python train.py --n_kv_head=4 --head_dim=32 --d_mlp=1024 --positions="learned" --init_std_qkv=0.0262 --optimizer="muon_variant" --grad_clip=1.0 --warmup_steps=200 --schedule="wsd" --decay_fraction=1.0 --seq_len=512 --steps=6119 --dataset="wikipedia_en"
Each number is 500 + 25 x the weight over its row's rms, rounded and kept within 0 to 999. Layers, rows and columns count from 0. Numbers have three digits each. The size before them is the row's rms in percent of the matrix's.

# layer 3 attention query, 128x256, rms 0.0922, rows 0-31, columns 0-127
087:528547513474518445526502512473439508479528512518555517491523468520496522524483517520488515524531514515518508499469463499547498502507492515476509536505478489524526478466487526489457447517495509472477536502531467488518532522504463462451529476481540501542501511522447503476481492549486487510530432502542473544489472528493492482486463487498511532473540486483497514531508476463462496470493
089:508481509494462489477465509483505531484489493490487458503494526513505523500535499479497486519526493524504511470478533500522530484506473503516507475540466501507529519488515493493471465540486497436539510488499496519547457474474498491462497502480473485485511505494516502516488511468491553477522515528432548518509515486505476507501508505518540506518487466497518501469488508517484529517499
097:517550470489536480500480486485516517524476492484504526489471526508508498481518450534479482498509532500501518514428484545528487511545477493483457470467514515552472519520504456459524516574484510540489493541528505456548504522510515503485482497482486510447519500479512513506492476465508499532527508510457508500504501535477539486504525508511501511519515538470476498507498481516439445510505
085:503514495522526535498475495494504520522509491524509513446491498506444490514513492536508447494475532506456549482463519487503483480572537490545514486456519501495495464500515545501489480500476459544472496506474503483483514525531513490504533491504519486501521524489494524501499535515544470513529506539503479522543496491471516478492512493550447458487533509526468509473467508508531478502477
089:481471487524464498464476469504548482504511534505497500532522482496500446520499485486475483498527497485486542497489486516459505503459532533539493468517468465541479463546505526536530489507516545490486511518491498517497488484492554540526455464467476472536494517525483508500516499461508507487543504482466489497460521484457414494494490531475474472532463488459487460461512547482489513517506
081:500513488515531500506508493492510500511514499498473521444505496510482561498504451514502518475531527476535499499516455516494463509524490497513493492458497528452451504508528540468456491485455485532490556512499537466504521521509506483494542480504469501504489496530496464490490540466514476483492495520545471562480516531455502459506521515531554504486436489515486531500509538495486512488487
085:502515466508487532544501552482512451519463504456475459498509492474476531515491505532494483472495485513498472497518459478528471493531533526517515510503513498527465548529525498507452456519468494570508475496513500499442495506550520466518484524546519504524527456525497524514512479490526487456457469479476458530504482523499501487502497501476521530506482525514466513524441549501515431500495
080:482525528486491497511452498474515542517503475517479522469492462480508494495456503480491472534529445467473480495458502491487534504465466507525512536511532532516505476516528468475547506495470503443490504511442541489530481517493478465493468464493498498467536493483527544533531543520487532536548521493477495472494503477503504452496539495514535473483481529464503491502472543474506523491480
079:505476527494503506479489470496509486488431488537486487540492485509529461476484483523471524467493521498474507476515481499477531466462509553498505475527504521551489499512496508482495465457533507554492523455491460515504464524465525471490438512497511499520510538473497527515488499470530478501512505469471541510508450502510548514533486501466537505512514474526508475469463480561498514504511
082:507509492493514488524471505486506523452494468480492509513536464473475487496469505480464458478519525540548495513487528527512472498497504507511463474509493535450522519511501516504517504526496467479508491476525537475451513479486529522502489524474478457475526501508526450444518491506505479486525504483529506502537502507510532504499468475473497536446513495492523503524492478480479505513485
080:472506494489508488479491495524520529520539532541516495533534504528486518472491493520513497517499485499493508534444500479517509513530474506524478510453482546509475495484432508448542514506495530462483488463537534506510524442501492505468514488482516479436527480506513498489497533521454508524520521485503477495523497510494510509496489531493492490530499478490483493513559492478491472476485
082:511489492480575528496510488512505521469505516497556488494501507459515481499502499509476487554533461488458487547430495520482478478515476465492488492504494515491496538538480516470559511524500513475480482489513545495484534487490528508484537500492486524507524490545503476518452553525516491512483506521487472524459508481507456463534466520525542496487513492546495507473474501449488485510512
090:499473494491563489469495504483502493527457508491524502511479486517518489478511480483478527478527513535507519550508468489520512529540529490533506524452503483485502484515501496525439543490447527525513485481467511485471532513498503495502537482516487471472530468464521503521530525499500511493519512532541512517478529518489511457522492465467466529489527504460476517498501489538472487500483
085:519512476530544504515499448489499484483494505544502518504475522493531531487501492512499492526466509536486474514472474466508515486496491518492504550468518452520505530504508472489494521453486498509501495580532504490523487525502483482501491478472525488514475507491479485508508493524538460546504506478488504524530485547531492485548491480524469500464468472537481550507487458520476528521527
081:512511479517543478540504486483508502480507503486550484469447513473539461477480510487493456472491525499516490490517480456445499483523516460519569553454545495531500470519535501509468488488515501516473470494500509514511476526544512541510510529521519510492474460524502505498506485523502478477501492508509505528485515490525515481481483518499489506489466492501502542471526475492498479498519
080:467513531542500497509521519516510495480499507446510476462498495506523495523478525503540486501465506482475508497542488536514511482428513497521467479519470544539492530507466479529516505504519538539472477476437511500461486551481499488483490516504527460519513517518464508511505457511504508496532501479543504465500510479568494461521505540498516507482506506496504504508530480546457465484517
087:520481509530528507557486493471521485483493509519507528533508528510487519459518501523514496516512460491538489499485511495517514482499527532491465500486440510505469475496472439502496533558517532479495465519514500474486518537494503535513480539456486474505506471523508511462531471462517507451520448514475489478507492504461464524473492531509503494475499510507523490494494502455551474481506
075:477429500528493465487488549505523518508527477497495495538479469527466487497523500509537503457526477466548538543486529459512507516497475556526462500458495499504471482491564508507474437521527480487499479515506480481531493485532497495519502527514474547469515537515479505542522519491521483530515452509451502535460509501508489457486484503510489496473486478463534516482439518518498437470512
090:508505510439507514511506500479537519500454504484492492493483525480489521478506447489499517521504528492519525522502497465501450538454510492484496479489548494487484495489503518470486505481488509504529519494501497471483517503503491486517538497515479517507517482520515478469508483551502482521510455463483497525443474490520484516481503516505472524496510471498458466512521521493471499481498
081:451507488493458522488513482478542497537491510512503482511550502519490515456532473501473532484540510478459502508464507469513477470555491502514501543512542491471470502506516492513494485507470511469474490522469523532521504527500501496521515546485466524510536450508467489527509529513536528510471479505534478488483539465528471465494513483490520517493480486509469519520466491490530455490474
081:538490498453496485504512448497528531485520487515502499507525562515490510481476493501436491552474450487482509474518532466454516489517497525518498499484501494472428475494505552535443487515540512565513531508476501520514507485500501484503517519520482498527512537512480548516543544497479483524463527423489501518500487546521571533497509497495506498479527516477491522534479451484498497480492
084:472510493556483502492561535509503484496505462485461535537462492519514556486513480505453492483500439471496517483437530520517488528464465490486508498505501501494545524484484525477510485500543532528530504503483489457542488538472528522468476489467496489466541530456463506490530498484468537505508549489464504499503514455458528484479495462508506513464509455462474477430529530486494510491546
080:511480486499528509502543547474472524511458484471524539481501487438526524443507491523527467505489495470529539502490505456495459472474526496535460492499480500522488490515494516508476524464474515500533496489486468476507510523441517510503495490520489458528508468495462468523507487507493491491454457457468514496558467556481481488509499525489522526474511500501453535496477430497491536507468
086:460541489507474484543504464411477518513529522509518525504520501497507464537520507462518480506517509516511486505462477491456521484477487505487527497516464508488548473512488485547506508493500514449481471496522495532504479516504501525499478494468494485508499525468560497496460517504524486489502483474521479471457525486505490526494536505462512471522504486505518474435467499492476534464530
080:511485492487534484503512518492494568428489490535519486490452503527525500475498468512511500523486477521557456512501519492484495490484508471525506459496521493510474523497483497478460545547502497477503525505493508475487502506501451505475497516483488532495505514496487509509515526504475428447464452502503515500457482543545502485483483503515489492527527510511502505484515529523496533477482
078:511529489535500483498525517491429521510523520498516505504490497493520496482466484493495524529455538508470522537489519515514490476514521488470493491495482493469429504488484512505465505514508520518536527544468516516504546534479501481512485471494483477527513453487526538505471490556552544459526533499514480495480496544483487481529472539493487505533490483548507486476474539536497502489501
083:467479487517537491491492546526537498506479500507526495547507483518480436531494512482504473539505484524505475515527488517520504509506525536479484487476497522506490512526508545494469521501528499528525464493523495521435491516513553448491510518489477535487456475492495504515481476449454482501501505529458500532541496506473522516550512502490468519559509514478502511485475467504463451510541
086:528526474475480479533467465484494501477464459511479514466503517498465500464506523533483482507506499534508456511523457513506494492544542481480501483473492478499511509493513490563474516544506505501477522547480524511521490544482478519521488489534539463535528481528500487494468509453532515455480498465532500485495507489556496456475540492466507509511529519497493510555525439525484491491514
081:550543527506502527514518502505557519505523462492528498526451464502477503490518513504520512492491523521486511502520522512490500508432513522491488502500515460461494495518493498454463488537481527490508491499515504442518503511473478474519478483481552472504519487491560519476499522542523486543494504527498528518484478487475541510472433490497532518536505471511518485449485457491509462521509
077:481507499542468550519525482484513486482491526484490529488493481497502499478489470556495479489457464521464502518531507517479484517458523473491539566488522506502511485447475500511516521495531544518479463487489511514500477480498490428517468538475476502483517488495481493489498537467505451504502490479558513517530496498486481490499475516504501535483471475490498556500481491527494510459507
081:515521494493445497505517472508496540516504484537441503524516449525507514489508518489528500503516484477529513504535491488448505485530491484530512499478489506490521485470530524527559517498514513458487510468529512503513502488509501510532520510514495496471467477506502500517520541465488552496496502493491507470510520517464526498516509508490489539476469509524509506481485524500510543495491
080:535508498481507530530507465513511498544452497523513485493479493462457524497506494516494492550514505570480514470475487496464508502535520460519528482533526530439517522479457521543517488500491486529473511490482491506523485441501524448512505479490527491448518477528512459476475518496488516510532531506496474485483509479485517528510521522552491501489499540519469536502507501480456504504496
# layer 3 attention key, 128x256, rms 0.0871, rows 0-31, columns 0-127
090:491488542554513467445508485510500507568512520481565476510528506495461482563502535496529531478471525466461521495507476479492520458463498482499495496492516521506516512443492496508492491489474502547514526486482511520523472502488496486498480530498491506469474537492493543548514495529491535489531503492470531500472502480539532476488527519519490536508443503500510476495538504509516504492500
085:544511496521521485509504487474512534507495513526528526445484522480495485502520502491471563462451473520458494501503499474524482522487519489522498514460451508493495498482495511470478520495464475461533480507480478476495478495486502465496490573527502502484491474518528492492498523526506499484566484527498489540507508514529483527474532508536475480478516496494502543517513471521493462522529
090:510486451518529481483511464519507506514519505482546514501523477453479482512477489518476485440467471488519465525514512565485460524496505468551499476496521484487538507486487513465474509471482483536552445486517483518505474518490530484501508525559472527535502549492517499479516519525483435488463542510492472470495517527510500548506530502538491515516525504460448516515494523476481503465494
088:468443499491496530493558522540485502493539508473486506499514493523519482488486527517485456467503490498467508581462491530542473480549484517485548548455501513516509519492503528473501487524488519497478480516491532520481482477532486457496524472508507522484485499464522502471465481528509520484523522473471482453511511480484522548519518496491489511507512504466474471526486493492496546509504
090:464488476530498467470496537479531514503492493480502521489481494515473506520519537515491529489524517470522517461448503519517521493473492507504480493480461501466530439511537524513509531434442452496529486464487471508503517490481461512529511489474491500538444501527531465486506453524551489478533524543521505538520512529491464479489539477520492508504487472530488527490504505503531518497506
082:522469479470451553460483500506473512519517510524513517481521519502482482502501515475528500531512480559503546503517450509515528501468497493474539490541511498491436524515518503474523468511519538506486472485533520513505476475540520511480535514491457450503521495516454471499460520471450517529508517505535520480493534495502465482494507517560494479496556495509506484514527468519540498476483
087:496521521511495487472481495437496485505458554550482486509541514499499511512529533501494485527532473528497531474493484477539511466478536522478489506485515452514517483473526449504479499506487473478480503502470472504495509474537497497514525499507482464493519500537507510508461522506494515485518511536480510468513501534429485556506463432484480507548493489535499490539523476456508528470520
094:484485509554524499484519461509514508483508466475529504520529453464511543499495515514531509497541502483500506564456465508487530486544507463489527527486466521493534501455508457517495558511485505490503514535520515511522519485485500457451558525481494519465495578489516505509497492501507514488477510498486473473529479470507471488487512490515506531531525538462493505465531482536487473490486
083:507452481479519460499533495485507486478535506503499513488506494487527501492446458515487491508533498482533494481479466540504524515509494486508460501519474468435489499513529509500497517545502494506546507497537480472510497497479493484513487511494467497509475479505506520500534533455505467477535524557538441499510492454467475523516554499504515476510493554533512542509539473524515518494516
091:550507559473519513519507518575482452495504504498494471480496519536514521466538531517515510502495457509487515518497514499504529514466466473518465497502515495516478546454479489522498508489494511553487544470468484457526477523508492492521518521517526514484459469511456479513524520467503477499446531471451528482499514496506499497504540507521435487478503524445505497467508492496460480492464
093:530515487508498528447540491514518481507505474552503474491495470533529478482479466457523528497552521486509477512479488546475548473515514511516535507511530518515523484500530496564523501482501532488506529440546483529484505540475515503476496517534493480477442541464464468484476532523461518520480562482474493480487500472445515496532525520508523533487519465508506494507506503456491523516509
090:492521442482486529528520494478537502491570513520501524514503506490518454504481509480522499514497512496464513498532468526473515434531500523480536499497496572460492484460510454501563522474519500487498477444501498571510496504493473460491510507495494483515507503485459524483501521512509475500484543517497505531491500464499476503512532529501463492510509498499489440463537531519531532442513
090:477532512512497491498503467491528552509489517541498507522504481536517498554530499486501526451516496499542503508540456484529506477476512517468468476452507501469487482524514524494479483486511507466522501514522476473501506497520514486511521491487477494498472541505513495541498543473543498533541528471509500455495489487520532489491516519484493490510471459532555524448458487499524482481505
093:528517459517511516440484488522500508481527486479432547474511495498498446535498512497500499500506513484496520472534463492466483483496485504524498463496470519497478471513515515552551525495525542484517485488508484511516498495512496513521511508498499506516449517537461498485509465521530516473479505515494540527479469499489531474502498517535488521501496528466530463488493536532552514483485
088:515502500490534542509491516453523500452511535473515487494559507515502430517486473501494508508555474503482542552456480508473526509527496472430521486493493485514512498523509467482504503538467499496502537498477513513496493440547503549501545510501508481504528501490518540513504528505526508489535518510486507553470469545489513500496492522482504491505501539474511488497452479519522479519541
084:520516474442507505522483474527516491493536453513521478488523513497494535545502526479449536494486529516521509519574539494472480554469487497497476486483544524485460478470516519517451503490521495475501519495480529512504508486541470501456513498509489531516491491498488527474493466464462485536486482479514497537501479525529528511470465476522496491458473485484512495525521496486473493506476
084:543497512492507520497472510507505472466524514542477513483517489501514507523500487544494486543525461527524464508492514512500477494512509462494490474515487508546537485503471522534503520521473487537488468442545531516505513562515486548523460480494481486523484500516455495517468450450518489501479469432513477491460529530563500468479529500503532478505512484541465504498514523487524511497509
079:500502466492522485484462453465495511515422447524535535480540509527513510564545521492491494492497551524468469525515472489535460472528468482523501476483558514474545464464493514524502534497477512487502481474555507494478499522469504489532488504472494469544520531503513499483489490517470495470505488500543499506436488515481521526488540489486487544466514529508500463504483504511549513477540
089:463520493528502483455527515521511510518466496483508478521450493506519488498482472512496487491483533540485576505470479494488500483495490454510517513496455467484515464540490528502474495477469536497513505491502480548479471497496527453538478458504444535514462521494508513501508500514547516523494470515471519472497497477491473506468445461481485550512479478502494471507489522512507511504522
091:519460493494510499556526492529550489479502516480502470517470510488530527460485512462536529485502489495509453511507506497461463481557510511518517513494510513518536470485522482509458502486512573540486479486520461443471451550475498514535547517507519508490509491503528496417475525490451485504520474427475495497477492482526516512503482499484451484533457511445500474486520504558503503530507
092:496542498512528519511505482495504494526505522464489527495502540509462481484451477498511500440503490536512476487483507484516492494485479464470517519542553468485499513498501500509478512515475538527517535583523494486513487485501503543493574511459502558491535485515495499549521463517462496499504481486533475503501523505526515517471486491476489496531489525518487513521496488452443496509532
085:481519564487505466485479507505500471465498483520502534476498455547474541524497506508511496468488519485476474504518501504540526506495465539474508499485515523473552513514457470515485500482462525442528464497520473485479436509495465522499529503504526495508516481505461479475492511473484507526497498491528519482520488503532513511517506523545493537460475542519505512524488517494519461497499
085:514467472507471496464471526530473519497503514481487483499478503500495517485503479571502486520507479505495475501561528500524532505490509509500489517550497495503493509531533516527478497452493502466503498490457489476491517461497513486520473506492491532511481515457490525479503519506537507492526458489512518527526454501463476532488471495470497477503526571500490483473518525512520473508488
084:435456484516482495482499476488484546511471497472509504512498490452512474509501489451479524488517442472515491529505531536530516512486514477504523526490491527485476522502508498486506501506495485568472508508495546516477470507473501506531534511511521514495482493476499508511535511520480541491484469544449479507458512496434447474543514532454490490500468528503546532510543506515511560471538
096:491555478526519505473514507528491494462458497496500548512478491515492479496511493499460472476518522442498504470498485538507510496518534459518514507571490509505531494481498532500517502498479476512505503502472518485459539504429501538480493511497460544502484507466531496484524497489538510459501521498513512543486475498487514468528498490497493500485505541516444507490465501486499496514490
091:507547475476527483502454484528484533478485494532467499513502480488505495486520459518493535489473517494484566480481508503519473527534519496504534508491508518516464490519513488535511488504473471460480475473519497468498555503527521502475485461514519473512473521473468485515510512498518431513459494533554508500486505477514520527507485484455490498528452495505492502506491475520481475470488
088:545532501476538519501524490462525462509519477489526486500527450518505526483519481545485511512475497498486444494523464545499521498484517500472462495457518515515482461475503505499573510510497515499520495502485475504496520516522562512557482465516489456501513492480480504513488492466504508522522543501484467480503484534525519497522461494474514498524457495510486467519497491448504457450535
083:521502511492521491546497503501479520523507544450525513518505516560505500553484468471494554534525512432475531519456517496512486549487501466497516489488461472466503503518462537495495468537486458524492519481466478496528518507486484504509486513550438487501523470545470513502493494500501516483502504512466485470498471476494486476502511473513499479485474524513509508498482548486459512477504
094:540475506531534483498477525513514456505541496476551474478465507498510512487508497474488471506488488549463512483476483514524502443572533457476552456487466518506497504508501561500492497494494513506501531543492478529484500450501522476501517506473492475520490480493467466538515554531523481503534510511489489531513524524472481507511486523533523517479495483462500489504531530514485499518550
087:509538543465487508532487541470528463483515517513537511508509482570469483524484472488496482537525569500524441475503470532506502483477506498473549518486483503531479502528487472499457494465474468516495494512520513488515543495519482550522507485483500478539497500519511528481520485471471543527463480441514495515500480463519551435510464509493493517502489548499510472470499530514475471496501
085:528513511497448553543524485508482489510521464516474519506518492508492527530502531518462518557498529467495486506483473549514501476521479538490477498480472492508507478486543463488515463469476488496531511479530494514517483472532494445542524568499508494496517522500451467504491496521460473511463524551508508472478500472545510478503484517458478516507516505535481497472487486516526482479514
097:480503514483457480521514525494502484465506498474480437521446455457512504515539480476504487516529528470521489473490491527485495507507559522506526536525504494474499509497503486487547491464524509509471511475537522514502527523489510479495457517497466519460505500502498514507456519503560507505485474514479517463457496480428506504545486518448514490512534477472482510501500537470506519499514
# layer 3 attention value, 128x256, rms 0.0945, rows 0-22, columns 0-127
091:522468542474507473459531527442478468448503481489462498482470492483474471523453523534493449459483519498510528485529480492473498549510497493534504492513463524491469531519491503519503515499504528505496540533513488527513538487526517541475491504499494516527531443489490456485484528492527447494527511515489495490498464504557525495532481495491528485536472494507512510496460500482490480492513
100:517479517486507561498487483496506513504490473458511510484483509557537547510502497471476524492541487494529552458479536527533474521500505546460420465503484508480502520477518518452500450528496486495506473466500517512485471521527448501462516485513517494535555490508489514490534517499504531458516491556482479514474511538517493455507500471483492471506516539477474516494503500481491482524492
095:547483477473465526505545514513463504496502464472489535510469531498492484470493517497512491468483501533504493518481509519493525516524439492496539485508498458486490509514519473508494477525512479508482477463508558508457478503508464496512509486436485516524492488469476473472447520502541489530499504446508502505517460529534509486484517516509506492482474532527462519524516506524496489535498
101:486540500484527473475497476478454488521507469471497510507482537507507469514549476516529474521528534483507468501466503532471531500497542487525569525495477512464476538540521485481519493515532498495497511500509499560462477491484506494516486507500518462505523507513470453511492507465506507497525466560515521497526515535474481506501498558501464506491511520471503516469497495575514508511489
097:495516478501477519533552521477511504544514507518489512521505500466497499516454494479526480510500470456530533529513514496478461514540521521459507506488495501514491501495509477491546495478499484486510484548500443500503494505449489520499476506512536479546490490455468527476480506495463548520531509477476528494438486520479501514463488469522474507493487482498471486502478506488515488482498
102:517522510482507517524520522525461510483489465479485505456537479515440479509496529466526523505481478550499483492482528497472465479534510456511496476492537499540508472559518489476479507557525545524503494504517477515519496532500512497434530533503479486486531523520473535531549503513471495519504477452469480489495487468476502487536472480489496452514508489515480490534486499466458489515503
097:483535517502506473546460498533520489507493518485533479468490526467491524490512497532477516511496518453476445487527497510499474504501535533490507462455500511476540480502502471458512500499491534505559497435483528498476523494493489529490526517510498500488483507505505451469521511540510461472516529487483515490564462494519509515522511477492505506478501545506538475474464493544472530518507
107:525493468519472503531474486492546489528514488564505494508525526535506538524498500550497493501491524518473484540550541505443516481476497487505470512514502473529485489527513502535499507500509493530480454507486485492565494461517507482492517448503507504469478433503516479531488538553456487508523499494484487476511485538508476455482516496518471461490526501482498515514507527495496490443483
091:471527496499467506476507541517487509514530533462491514513543482527517491464487498528517510480460502494464519490502553481525471550521508495486485476470453455464477474488485451494480479504496515501548540558509471529467549521483493579490490475521507469516501496484459488532449529440499474498455476518517496498525512481498514507464502513470516493491518471520473465473518491497497487498503
093:508526488497466487506509477460466528539456471557479498555473461456526528532521499492467557499474506499532523500434465500514477498508495536533534495533463505513497495503498488521513509502504485495525510479502470535509516520498465524467484512528511466479493514489496510481517475493514529507519479501501476495513478494492513519485450506457438522483549469522498519449499512511469498520491
100:478491531511436514465451510558501534517486511506469499520493522485521473474498510491474501545474468478507496502461489524493484507525441494490518559511531521431499453485543497509478493515513480496484495485440533476530542510505482456524558500485487504504469517530545516489507505475500476519494480503483501517518526460477474535526526458507565480491524501524518474502475542488493473497474
102:462509495484502458469523498535528522486464516479500497499515498459520456529466476491529489492493517466477482467491481488527526489475519499577512483515485511494467446475539491461491487470530515486482585512494512494517486496513489489552510503506523500518507520479465520499479464506499470527461476474525522479481517489484472469516521513497520469541481509494476537518497473498506460478488
105:478492479518511516513516509503469513533509513448498469500530483490510496501490515462482495460523477504511519508524484478492489474517586489455505496525512468503489507498466523476495495519492558439529483515505488519509454490501472501504459488498498531491508500516514459533481494538493509531522523550550488508506487496506511492488536479484517499542488516502488516489516485491547506543485
091:514520496507485552523504531476491526456506481432553465520552497494532493468512512442486496480503512513513548544514468515532518504536477499501505503471540482480508499491507470491526464531511482451478521513488513481441499480523470441501514500497513431504529497542482488484495477475488507501440486514474504479500479466484492526543470524522517472530498509507505498458463482527507452500529
099:479516469474499515510484538501505488559564525528492533495523505490488498512517557560514532488493503479511521487525545492485526476494466539476511521508486534495493513487541457510458479469505477477470499490527506483529481551481467513482510519460518531471504473506488477517473525463502480493515472486509447522485503558512502474473524476459525526473478484482471492525454511497523480516503
099:525474494474482528505480487527528526522534523493518472497480496451489474535511497563459501528531501513471500494483492519504502474477497502524496511497483464449523474489493510523516534463520485488508520529517476476501535506501500493475471467533488507512537518509492488507538500537498506486471491486504540488453468462485532442501465542480492484510551490485472502468479494470434527470531
102:491524508504495475485476479497541514526481501459487510458488489487497545467516479495548443512464525487499475502513507477522515518544515462453476531497490525525534504448486481519497501507508491435497525490521474517506505492478531507520502493492509526470522504500527555523505540475536565477485490481488513451503498515447479507503507511519504476566533486529483507497473476525545504499504
097:525499508506501496465472502506479491503539528498530489514527521511456502506522485455535499516490520489469444501535461509497493514432519533473481469514458493512456501531517493474531482473459465526467464497516506542522483501520501512533458522478477442509514469501517527503532478477487543485501492468479480477463539478521497491481537496473490484504512478550538477508502530497541450541461
107:468527490490505494509473531485476516461526511518466523511527478501522529518484514518469487458509471465479461512494466478493489496464516490496448482547503503492493473491530514525468476529497523463486512496529487485499497484524509495467536481477493521453505516468554477543536517556471493479491478515511549514531501468473497469512492513521508485497515478483499546492472544523488513523477
101:496519480458480557507443527465474522509523500544477486503481499528473489508493504508497536494518491541466499482492539522556501508487535462506466486463473469483503461489512537458526511477488471541504517478495526515524511551520484514507504487481490535455482526494484514474499491491481526481457474499524531506494478477506532494493482499491490510538524532500489500542519523518505532517546
089:515508486487503482540522452507465516477471520497504525516508489439470498543510481503542511515537452485492516513514460542483500526520445509516485508490520502507487462460526525454505513489496534504516484517497510482531463485508500498505511546492474539511532495463485523508532482522473503521503512530499487528485546476547487479517514474491478511532502545513495500513515504503529510527439
092:495556490502523516540472506506471481476500516531522504465541466499461541500533501530517501518515510532489445472493518493513534506441504508545481526488498478506504521518497537459499513514493460553528521524534498483529477475535496485532521478507502474507523525477465512510509494489450495487507505475486529490476526521479549514551486508526506498528443504500496519475451509472469511495502
100:503449519550508492474541518557519501497520492504469506521488505468532466514440489484504477503453548532486532495490469483515479498505511516513486486543484488504517523501492503537505520467432525488474503511534449512463538488485489513522492514551495531513428499473537479521502474455553520497467507474526483515459513520526487511482525492515471491524472499513459514548504495528496495493485
# layer 3 attention output (transposed), 128x256, rms 0.18, rows 0-21, columns 0-127
099:484521486505474491539484550504540504536496545520508498482481474521541550495506482491530475495532496495507483537456496501520479496499508505493504485500514434555503494475522479498540483506521481517500461494505517488511453484468475548537504483505528482459486502513540539508518473496512507505465460530508498499489494484469503503502519496503480461422524493477504503529505498535511499529500
104:471483517524491494490511518478494476467508535504459508495526517474468483517505503514507503497478543507495472563482512462472504505497496513536519497522513519489449492532480454564480505519508497502525507547530523465482495461503529505545478511486497520513445507466514475506474503524471534480515499474508517471529490489500539522482479434442511570479524499527514525511483512487506491469501
092:464504518487489464518491466468538511504539501505487434533507486537516477518509517505540519512546491514493498475505480477511485502483544501510503508500487519524519506532486481552512532489487512494510556542489446468508484485478535517511496505539520491495535517500521528533539514489522485461516487529495477491478503455500529513502515498523493510509490450506527488499458546506496499477496
097:519509513533497510496482520504537490444478560543509488496536494475520516459486524462487529511489468495516500498494465502504496480500484499511435472501463500503484486497479503538503509487498520479511521520528529442518512508451494514516509492494500523493485487503507523481491496542484446509490533478481469470505507505520515474506501460508546485518444481499514504518518522452486457536520
107:505458484467538487482470499480504521468478464483560488489518533528513511464518485542475497498502511506487479496497521487531539501487501473536508478511505517496509539472507526519444528481475457536509534471456519495519507501547495480516525478521489533477520482525505478495503477521507502476428472504514454548514543473501492473485541551479503517483535501483516471502486485490475473512504
107:486467489497495477480523477521517505538498454538516485491466503478522493457481496518519520502501536478499504493550510493488482473471501549500514526523490478476465482464484528514461490515491466480500487513485513465457550472499511480527502464546502503542482472466528510476454501487492491497504507522546509562483474507520529499452499562491463527502475506514520515480478509518508539473502
101:514449510494499505482482503498472496510497458560490527506510502529481490508486508459526461502464519541497525486448493475476498488498473456492493523514520502482461475498503528525484520509517490491465486542503514500526470518483521488540455511500541501530493483485479525508464517493482505481520538553528467518485535542474493509482490531450496532514494436502502525500517527480482524455478
108:481481525479524513486545500499507514478506510482466510452477503473514513476493511438501507541520483504511495491475494484523500516457488492478510480499517552522505520475493502492503515539483504494523526559505508498496513525528501493495518527500510518527517549505476545494506465432556500528514521507537537515537507446472508494541513490497475531513466464505502482520492492475532516534475
097:511483476477499507522523459492504494512477480495479493447517493471490508533514482504512475476498488493522525513474489523483504429494523491518506495524484513514495510479488539508506521518502492517460478441494513493513475495510515483531475496492500521480518536543488551480513495513493483516507499486462513511473507489564477522528504519553521472534533522509524552557486502512482519513510
096:486495528516526501497488544532563463512499496479493497445474522539497460473504495535507451491537475513489492476519490501522478557503486512483506499480508462455469505513482521469507505509527557493503507540506475494516510476504528461509527521480484521521496512524473476521481481500463460510471524473507524497489472494545522473515529487533540457477481536504524498539482508512497489499519
103:487505454504540503523524478494514537516501458477505451456498498516470500476500504542520509504542497554499536440549541505457551486462508528482500450555488520549501497523493491519472524475483476539503497502515458516483474486500491508458460503531528503523530497469511521496508499549496501470460493517507486516522482528518529478461454560510473526521513470474463505498510525536509544481465
111:522493481489517522559460483459485466553516471476485483480458494496510565465515529483499506501522471517517501510461514513521494505506424451481488465532489504524514531522477496544506524485499484507520477511484453503507475516512516543486511501466516517468510463525533463482493476527504530483498520518453508484545487470510521530474512479525491510481489455478510496472498515506519538540534
107:524474488492509496488478519486493467464487479560512531477503504541477470525532490532507462499451519521483475472472490503510507458482477506529467485472501509493486508487479514531467471508523453528491495485479500507482549516467518503522499511528527528513495508467501533490495474459526514489492480487484491506474510507540489548517463508473493522510503496505507484521477486467444487460540
094:470516477501505475515462476460491484520511506488446524512480506505486500535512488566507535489480473472489491469481527518442476482486541522497474515509479505485484504551519530503461547427520516517522520483484512487508496492480490515486482468507486512491485539432464470518539578528516481472533528494502484510494538521493497486463509508493508531491512490488471509509547538489483521502446
090:470434531519480484500488490518510524464466465488529504484493530523484464504492486481511491507532483552468510512475495496534515510506520518538510485494492494437533486521450530484543489522477531516515508524481491500483487475532534506519493505568473543498501498478514474471487482513470533520518516471487521476505536456505517505554522525526491488509525540523573509450507482492462508497487
113:524506499521518484507553523475502475505475490495466513473510488513511507453469511483524484498461482485553512518532472511521491518532498454447515498503474513575478498509485478514485500499507500488528463511495520508501474483496460494551535501465523463490507477541557499511498483486513490520506524496460515507549511480532496547506490467520543546484484499484544521566481517536531486497514
103:501520483456509558505514516546447487474531519524491458536539484519487450522481532493480534499519495475528510499478526501507505483495498519545502474515496517465509468508489503549446505452484473543490463488510518494497469489524480524517476503519484484497504482487487474484503470513507475505464503525549462535499497520512483506509510473499518519439501485429496492490533537489468517479534
101:482509492541506521522519480474474517501462451514497499512509452517534496497491496538459492469520495516533524498512514498508487476521474478533534514492548495467532473485494504508506524530485527521479509481498484459455509534486515481452536497529543550499504511475499536512457545516501477492484533500532504484524447540468499514488497542509506473525501521465500501509470449499493533470534
112:544472533546524515522520515514517456510478503485486456490505535519496500460508528524526513535449534499484527519497532531522476506547481487486488541474481479488470473506450480440508513518479510518541462500519505499511503477521519493547522526476527460523504505547478483477477457500472505473508536480492533464513514518505501542505491501486511554483494535529493480527536504491506487461514
101:511469528530497468491538488517498465429521467511486553476542484502509474496494515467527468517506536485489497525489479491480528490514485559473531480485493523503484555503461499521488517553501521454520488519503493487481497455461492525474509504492512460523508480492504534493491503487526473519553484529491494516485504509503480527511483492490486512467476488521521523479522523494444492468454
087:494451498472492505458485542483538451494531449496468506486460511504541482484515475495464536500477533534485518491505558465510506526495542522471528522480522450474495526528481498499520507490496510506501495518512505503485523499450511468524464453478509482512477477494504469470503504518520534479554485506476487487484507528484499500506494491481455466521475484492509499488487512480496499486555
088:530455508514509508471498486555506476524492480475484503512452539472501450529475539506490526491478501485500550548501516525512479501532496498546537476511504536485498488509487491520496491484494530456503464539500486502492488474475491485494503484492523547488501460468524478504517494493529529509502470518510481510520441493513477556513505466454484512470532515504510500495532486514528515437486